{
  "n_layer": 14,
  "d_model": 320,
  "n_head": 10,
  "n_kv_head": 5,
  "head_dim": 32,
  "d_mlp": 832,
  "vocab_size": 8192,
  "activation": "swiglu",
  "norm": "layernorm",
  "norm_place": "pre",
  "norm_eps": 1e-06,
  "positions": "rope",
  "rope_base": 88800.0,
  "rope_fraction": 1.0,
  "qk_norm": true,
  "attn_scale": 0.177,
  "bias": "none",
  "tie_embeddings": false,
  "parallel_block": true,
  "init": "normal",
  "init_std_qkv": 0.0289,
  "init_std_o": 0.0,
  "init_std_up": 0.0289,
  "init_std_down": 0.0,
  "optimizer": "adam_variant",
  "lr": 0.00138,
  "lr_mult_qkv": 0.5,
  "lr_mult_o": 1.01,
  "beta1": 0.9,
  "beta2": 0.98,
  "lr_head": 0.00387,
  "warmup_steps": 204,
  "schedule": "wsd",
  "decay_fraction": 0.756,
  "decay_shape": "pow",
  "final_lr_fraction": 0.0,
  "batch_tokens": [32768, 65536, 98304],
  "seq_len": 512,
  "doc_mask": true,
  "train_tokens": 630200000,
  "steps": 10284,
  "dataset": "wikipedia_en"
}
Each number is 200 + 20 x the weight over its row's rms, rounded and kept within 0 to 999. Layers, rows and columns count from 0. The size before them is the row's rms in percent of the matrix's.

# layer 5 MLP up, 832x320, rms 0.0885, rows 369-402, columns 192-223
095,215,196,218,214,189,184,199,175,190,223,216,187,192,198,210,181,226,186,218,197,169,200,232,177,177,173,201,200,185,237,218,214
097,233,195,189,171,193,185,182,217,192,207,232,217,207,201,180,183,219,192,187,198,223,184,183,204,226,218,201,225,210,191,208,179
095,233,213,221,207,176,190,173,199,196,167,192,208,187,170,196,182,160,203,228,186,206,173,217,194,201,213,214,207,221,215,199,205
109,225,183,223,203,194,182,196,232,183,189,180,191,190,233,221,210,212,217,155,236,221,182,196,210,201,163,196,206,217,208,198,204
092,228,202,168,173,239,208,201,205,216,194,227,200,187,225,189,190,156,190,164,203,187,182,211,209,208,179,170,179,229,224,222,173
116,212,206,191,183,200,160,196,202,186,191,172,178,197,203,214,229,202,229,186,245,223,220,197,179,195,236,196,190,176,194,199,167
106,213,183,185,214,223,244,168,205,208,220,170,217,222,168,206,226,201,206,229,183,232,191,215,184,210,201,225,223,206,190,163,208
089,178,203,198,202,206,220,234,190,216,228,190,204,202,210,239,200,233,210,226,212,223,186,222,214,190,193,200,194,196,239,219,217
101,213,213,168,173,211,190,202,162,198,214,214,207,192,201,213,194,228,220,215,222,206,208,194,203,192,170,175,216,221,195,200,229
104,200,179,185,177,193,180,230,181,184,213,228,209,197,191,229,193,189,206,210,187,197,206,184,204,222,188,189,211,172,218,199,238
091,218,202,200,210,179,181,207,214,206,233,203,223,197,203,186,223,204,227,207,211,202,210,197,224,211,231,199,194,193,204,188,205
104,210,189,217,222,197,183,170,232,189,174,218,202,173,209,213,206,187,188,175,216,190,234,234,178,241,188,195,253,219,181,194,232
105,195,218,177,197,209,197,196,204,194,200,217,232,204,185,193,177,207,205,204,196,199,190,172,199,219,209,190,183,202,172,172,186
106,224,203,200,192,221,197,219,152,202,186,175,230,215,218,186,177,202,199,197,196,205,229,184,197,230,197,199,191,145,220,193,207
109,213,212,182,243,182,226,166,231,208,186,182,173,200,221,193,201,207,208,223,209,224,199,207,210,178,192,211,218,195,191,202,183
100,187,220,206,222,200,203,218,246,207,205,169,224,211,194,206,222,198,217,207,248,189,188,218,201,210,185,218,200,175,171,179,246
092,212,202,227,168,156,190,191,212,214,182,200,191,200,206,199,182,183,220,226,189,238,195,227,190,186,181,219,174,189,187,213,217
103,208,176,176,184,216,216,176,228,184,214,215,204,224,204,215,181,239,196,204,204,203,173,235,165,208,187,216,178,217,241,213,206
108,201,217,197,205,207,229,195,195,186,189,174,219,224,192,190,230,184,196,234,199,184,182,197,196,192,217,146,206,193,202,177,205
090,207,230,157,209,213,235,203,215,166,176,214,226,197,229,177,209,200,159,174,222,198,197,185,219,166,178,238,220,200,192,211,194
097,201,219,177,204,166,187,153,186,217,185,221,177,186,148,171,200,179,192,234,198,222,192,195,226,177,198,175,180,171,214,211,224
089,212,191,219,200,160,187,236,184,197,208,212,207,194,200,201,224,190,203,188,233,203,243,223,203,203,197,214,194,192,214,211,206
100,210,174,158,222,203,201,202,200,199,194,220,216,188,210,213,187,196,197,192,190,206,180,210,186,190,180,204,184,195,181,220,225
094,192,226,206,189,156,203,213,191,197,176,260,215,225,174,213,221,199,194,216,187,220,218,225,206,180,214,194,183,203,202,209,181
090,195,209,213,195,227,174,225,213,200,208,214,215,169,219,173,173,215,178,181,195,173,180,173,212,202,213,218,178,190,247,181,150
098,215,182,263,190,162,142,210,192,187,191,210,168,212,208,186,199,209,207,191,212,185,217,201,190,196,208,241,227,203,213,214,207
099,172,192,157,201,204,169,196,201,227,195,217,215,193,229,232,231,217,190,246,195,215,176,181,225,230,212,187,171,187,195,206,210
095,198,190,175,190,169,216,205,203,198,197,193,213,181,231,179,232,178,198,211,192,166,212,205,151,199,194,201,212,176,203,205,167
100,201,172,212,197,199,193,221,172,187,204,229,226,206,187,182,214,228,216,182,195,193,177,175,231,197,206,209,186,205,169,212,209
097,234,194,198,181,183,206,202,230,215,212,209,211,184,162,204,203,197,179,169,192,174,201,222,140,220,223,196,198,221,210,188,185
112,152,224,204,164,206,190,204,251,227,183,188,207,193,228,197,193,169,194,245,183,195,226,215,237,200,190,190,205,190,199,221,204
091,187,196,193,201,197,199,204,212,214,192,189,198,203,193,190,197,230,219,210,229,228,189,176,186,187,224,206,188,158,179,219,250
088,201,196,241,178,194,186,204,197,219,165,218,178,199,228,189,203,182,199,200,190,202,202,196,214,184,241,214,189,200,229,219,168
088,225,198,227,173,225,201,180,190,207,209,202,196,205,177,166,203,168,215,203,180,180,219,235,181,223,239,202,168,250,209,211,172
# layer 5 MLP down (transposed), 832x320, rms 0.0875, rows 369-401, columns 192-223
097,214,174,201,178,222,183,206,204,183,201,210,223,194,186,196,191,199,204,182,199,188,208,182,250,182,181,217,186,198,204,202,221
097,239,192,161,208,241,197,175,222,191,194,205,206,207,219,203,198,219,203,183,197,215,213,193,191,169,192,188,204,174,207,190,226
094,183,189,235,206,171,186,207,196,216,189,213,210,227,186,202,200,172,189,225,211,192,218,164,214,199,200,172,191,224,175,208,213
109,219,215,239,202,204,203,186,177,192,225,178,200,213,198,180,224,212,226,170,200,194,219,206,248,230,192,210,185,188,201,212,199
093,195,229,213,190,242,226,243,208,194,159,204,184,202,169,203,198,177,209,195,216,234,200,175,211,168,192,178,175,188,237,231,192
114,201,197,221,182,202,175,187,218,191,219,166,198,192,211,219,226,206,240,212,207,216,209,169,175,221,205,206,168,163,218,212,188
106,195,172,187,200,182,193,183,198,200,231,218,238,226,205,195,235,192,190,214,166,215,237,199,236,220,200,212,174,195,199,187,197
094,185,197,209,175,193,229,213,211,217,253,185,181,186,195,181,202,193,203,189,207,189,222,172,176,224,217,190,192,227,205,156,213
099,194,201,215,210,182,209,206,193,228,195,200,214,188,167,197,205,188,200,213,187,220,188,211,242,201,213,207,191,196,180,181,196
103,216,172,224,181,194,209,201,213,199,216,184,220,206,204,212,209,189,146,226,195,227,217,175,207,224,163,211,214,204,205,197,209
090,237,196,179,215,225,231,167,151,247,192,187,191,216,186,213,191,190,205,187,209,192,203,210,210,229,216,221,208,175,201,184,209
101,175,156,185,228,168,193,202,179,217,208,214,197,175,211,178,201,164,197,200,156,178,220,194,197,228,201,189,236,204,254,170,223
104,210,234,207,206,185,232,192,163,166,196,229,203,221,200,189,175,197,192,204,184,206,206,194,213,155,213,198,162,233,184,181,206
105,242,195,173,222,194,242,161,174,202,194,185,208,210,171,218,218,195,209,201,219,238,183,172,225,210,183,226,221,163,226,200,178
109,172,192,186,230,200,193,170,194,236,218,195,209,171,192,203,179,178,188,210,201,207,224,215,210,196,222,186,214,198,218,204,187
099,217,208,190,219,192,223,203,216,175,194,206,212,228,215,222,225,192,201,207,191,206,216,201,208,228,242,191,188,220,167,230,183
087,173,183,189,181,224,198,225,211,153,220,193,212,200,198,193,187,220,181,170,207,167,210,180,188,222,228,192,208,217,197,225,178
103,230,187,188,181,202,188,197,189,185,213,223,222,219,179,206,198,190,192,186,182,206,185,251,211,231,183,204,192,244,194,212,204
108,177,220,208,203,187,207,234,187,195,165,202,209,218,205,209,227,201,204,227,191,240,185,159,205,193,197,216,199,221,187,221,200
097,196,199,195,198,204,150,200,204,200,166,235,194,197,226,161,178,213,236,209,211,224,208,188,194,226,216,189,196,182,196,180,185
095,227,240,179,214,195,206,185,214,193,185,204,179,171,169,186,180,188,204,196,231,219,190,229,239,189,181,196,226,171,193,217,192
095,191,210,213,215,202,204,202,185,234,190,210,172,186,162,180,204,219,177,226,233,193,224,225,190,206,228,213,249,227,223,242,184
101,209,206,192,181,222,193,221,220,210,196,236,212,205,176,220,198,178,215,228,219,188,191,207,221,175,203,206,170,171,206,172,218
096,188,161,220,197,207,193,165,194,191,187,213,211,212,166,180,189,168,213,181,184,217,206,215,197,200,200,182,202,177,213,210,231
098,194,207,210,225,175,200,202,196,208,196,227,192,136,222,195,185,212,163,190,195,193,206,202,168,299,217,209,193,205,220,201,201
100,203,206,198,186,198,181,196,190,188,173,192,201,224,231,228,204,175,226,174,205,215,233,235,164,196,162,196,211,230,238,164,206
098,150,191,164,214,203,180,189,221,195,175,214,203,195,238,197,158,209,192,206,228,179,191,163,202,176,204,211,186,206,179,182,186
097,189,194,219,218,197,233,189,191,182,170,236,247,202,170,179,210,247,173,164,186,201,202,191,175,194,215,189,229,200,185,213,212
100,183,222,194,219,225,195,203,191,241,179,215,210,193,178,193,207,186,202,187,240,161,163,183,191,182,194,187,187,229,189,234,210
099,240,210,204,183,213,194,178,187,207,202,212,172,184,204,209,200,192,208,233,167,196,204,185,215,166,208,194,195,242,210,168,212
110,208,207,195,165,183,208,226,228,213,181,217,226,192,190,183,198,193,218,186,184,194,219,206,232,214,224,204,206,198,206,216,166
093,218,202,225,187,242,181,172,216,205,188,196,178,242,183,202,236,237,228,201,223,210,254,201,233,226,225,240,176,175,171,213,214
088,224,200,195,133,194,201,160,205,204,216,211,235,205,166,183,149,205,194,202,206,206,201,208,178,207,145,190,219,178,225,181,192
# layer 5 MLP gate, 832x320, rms 0.0912, rows 370-402, columns 192-223
095,215,212,209,210,212,224,209,175,228,181,186,175,221,203,218,181,206,185,211,170,217,157,148,196,199,206,203,193,222,184,228,223
097,214,233,181,213,193,177,210,201,194,229,208,227,182,204,198,206,192,189,184,184,214,173,218,219,211,214,248,144,223,219,197,192
112,188,226,219,205,205,205,207,193,229,208,208,175,221,200,226,190,183,197,197,185,210,195,237,221,191,214,213,163,205,200,214,197
097,187,170,203,197,164,196,198,222,181,226,194,173,222,215,204,190,179,224,214,212,219,213,199,194,196,194,197,205,202,210,191,185
100,204,209,206,194,188,168,244,199,259,195,202,195,194,202,227,180,175,210,197,211,216,195,211,198,196,234,218,204,223,212,179,173
112,200,217,173,201,196,226,163,189,226,192,184,229,220,204,245,221,200,193,190,197,204,189,184,188,197,207,195,174,204,197,193,186
099,209,205,211,200,174,209,188,223,159,233,207,206,191,196,212,186,180,186,165,171,181,208,182,193,220,223,215,181,186,210,167,221
103,187,211,194,207,163,202,181,201,215,201,191,190,183,182,240,206,222,211,191,176,202,159,197,214,217,197,208,210,173,190,185,230
105,198,194,189,222,174,200,231,205,207,211,191,186,178,222,193,205,124,143,164,195,225,187,214,222,243,212,216,195,195,199,211,171
091,210,164,208,151,208,182,208,206,203,210,210,190,183,215,177,184,187,207,175,189,238,181,146,227,210,234,177,188,188,191,165,211
105,195,198,221,174,222,183,180,177,211,201,197,186,228,227,199,210,196,202,189,222,246,165,218,166,219,247,220,193,217,222,218,227
102,195,217,208,227,173,189,215,179,213,224,159,216,224,180,212,210,164,184,210,198,216,208,178,176,191,189,216,183,209,198,205,217
104,162,218,186,225,185,199,171,204,197,208,202,197,203,212,210,208,202,181,202,187,195,189,203,187,202,182,210,207,213,170,219,177
105,188,231,199,196,186,253,215,228,193,192,220,205,188,188,205,175,199,183,157,195,208,173,210,199,197,213,228,155,183,202,187,176
102,200,210,225,232,168,203,236,190,234,197,217,233,199,198,236,168,217,190,214,191,197,221,216,181,178,215,209,215,206,192,210,173
081,192,168,200,209,204,169,204,180,218,194,210,244,170,215,183,194,229,184,191,268,182,200,207,245,214,187,206,212,172,224,226,185
106,168,204,189,159,223,174,212,174,227,240,186,170,205,231,205,179,201,182,193,176,270,216,218,238,177,191,186,187,211,206,182,208
108,202,189,192,207,220,216,210,170,226,153,181,174,220,197,241,163,187,208,186,199,183,189,215,166,223,210,205,216,214,187,200,197
095,199,205,196,201,221,236,244,185,190,175,167,247,205,187,208,232,197,163,198,198,213,189,172,224,197,200,230,194,237,208,197,201
105,209,217,181,222,190,208,211,167,203,211,195,251,184,227,200,178,216,188,152,194,221,189,200,219,209,207,227,178,213,168,189,214
089,213,196,183,183,179,191,211,213,199,201,195,207,190,210,238,206,160,200,162,179,200,179,204,231,195,174,197,158,176,197,170,218
100,207,192,169,188,196,233,216,217,199,229,216,222,215,168,174,187,161,185,213,211,226,204,190,177,211,214,174,179,181,183,202,214
091,190,215,172,219,176,207,224,188,221,233,221,192,180,234,204,221,197,199,167,194,164,182,203,207,195,200,206,193,155,195,180,199
089,201,202,196,241,194,191,196,158,208,224,191,200,226,219,217,227,182,176,196,224,207,201,173,191,207,213,197,183,214,160,212,252
100,205,217,192,216,172,204,205,181,194,205,206,217,166,207,193,207,199,180,161,235,173,203,157,228,194,198,228,182,180,209,216,217
097,165,222,200,182,200,219,197,178,195,215,232,171,185,179,213,194,192,167,216,168,233,200,179,189,176,210,164,163,174,206,199,215
099,216,209,201,184,160,201,234,177,209,228,204,221,186,215,221,161,159,190,211,212,199,174,200,204,213,203,200,162,203,202,183,192
096,166,240,184,211,186,213,224,245,217,217,195,194,219,215,187,167,157,188,186,192,192,204,219,218,187,223,207,205,194,234,210,179
102,190,205,194,176,216,195,195,172,211,199,205,211,187,194,232,205,206,212,191,219,177,226,198,168,245,220,222,182,206,209,169,186
102,201,208,207,189,177,222,219,172,228,204,194,183,214,220,175,180,191,189,204,170,216,193,214,230,188,222,198,163,220,217,202,188
100,168,200,185,213,153,219,210,203,212,235,215,216,205,212,229,164,186,171,202,210,191,169,163,206,204,222,207,182,177,199,214,215
095,224,175,171,175,207,162,199,205,204,192,175,197,198,241,180,186,206,211,182,226,230,210,227,186,184,201,177,204,203,170,167,204
094,203,201,183,220,202,201,243,186,222,222,194,162,171,188,209,165,205,179,172,195,207,159,175,212,200,167,204,201,192,178,180,206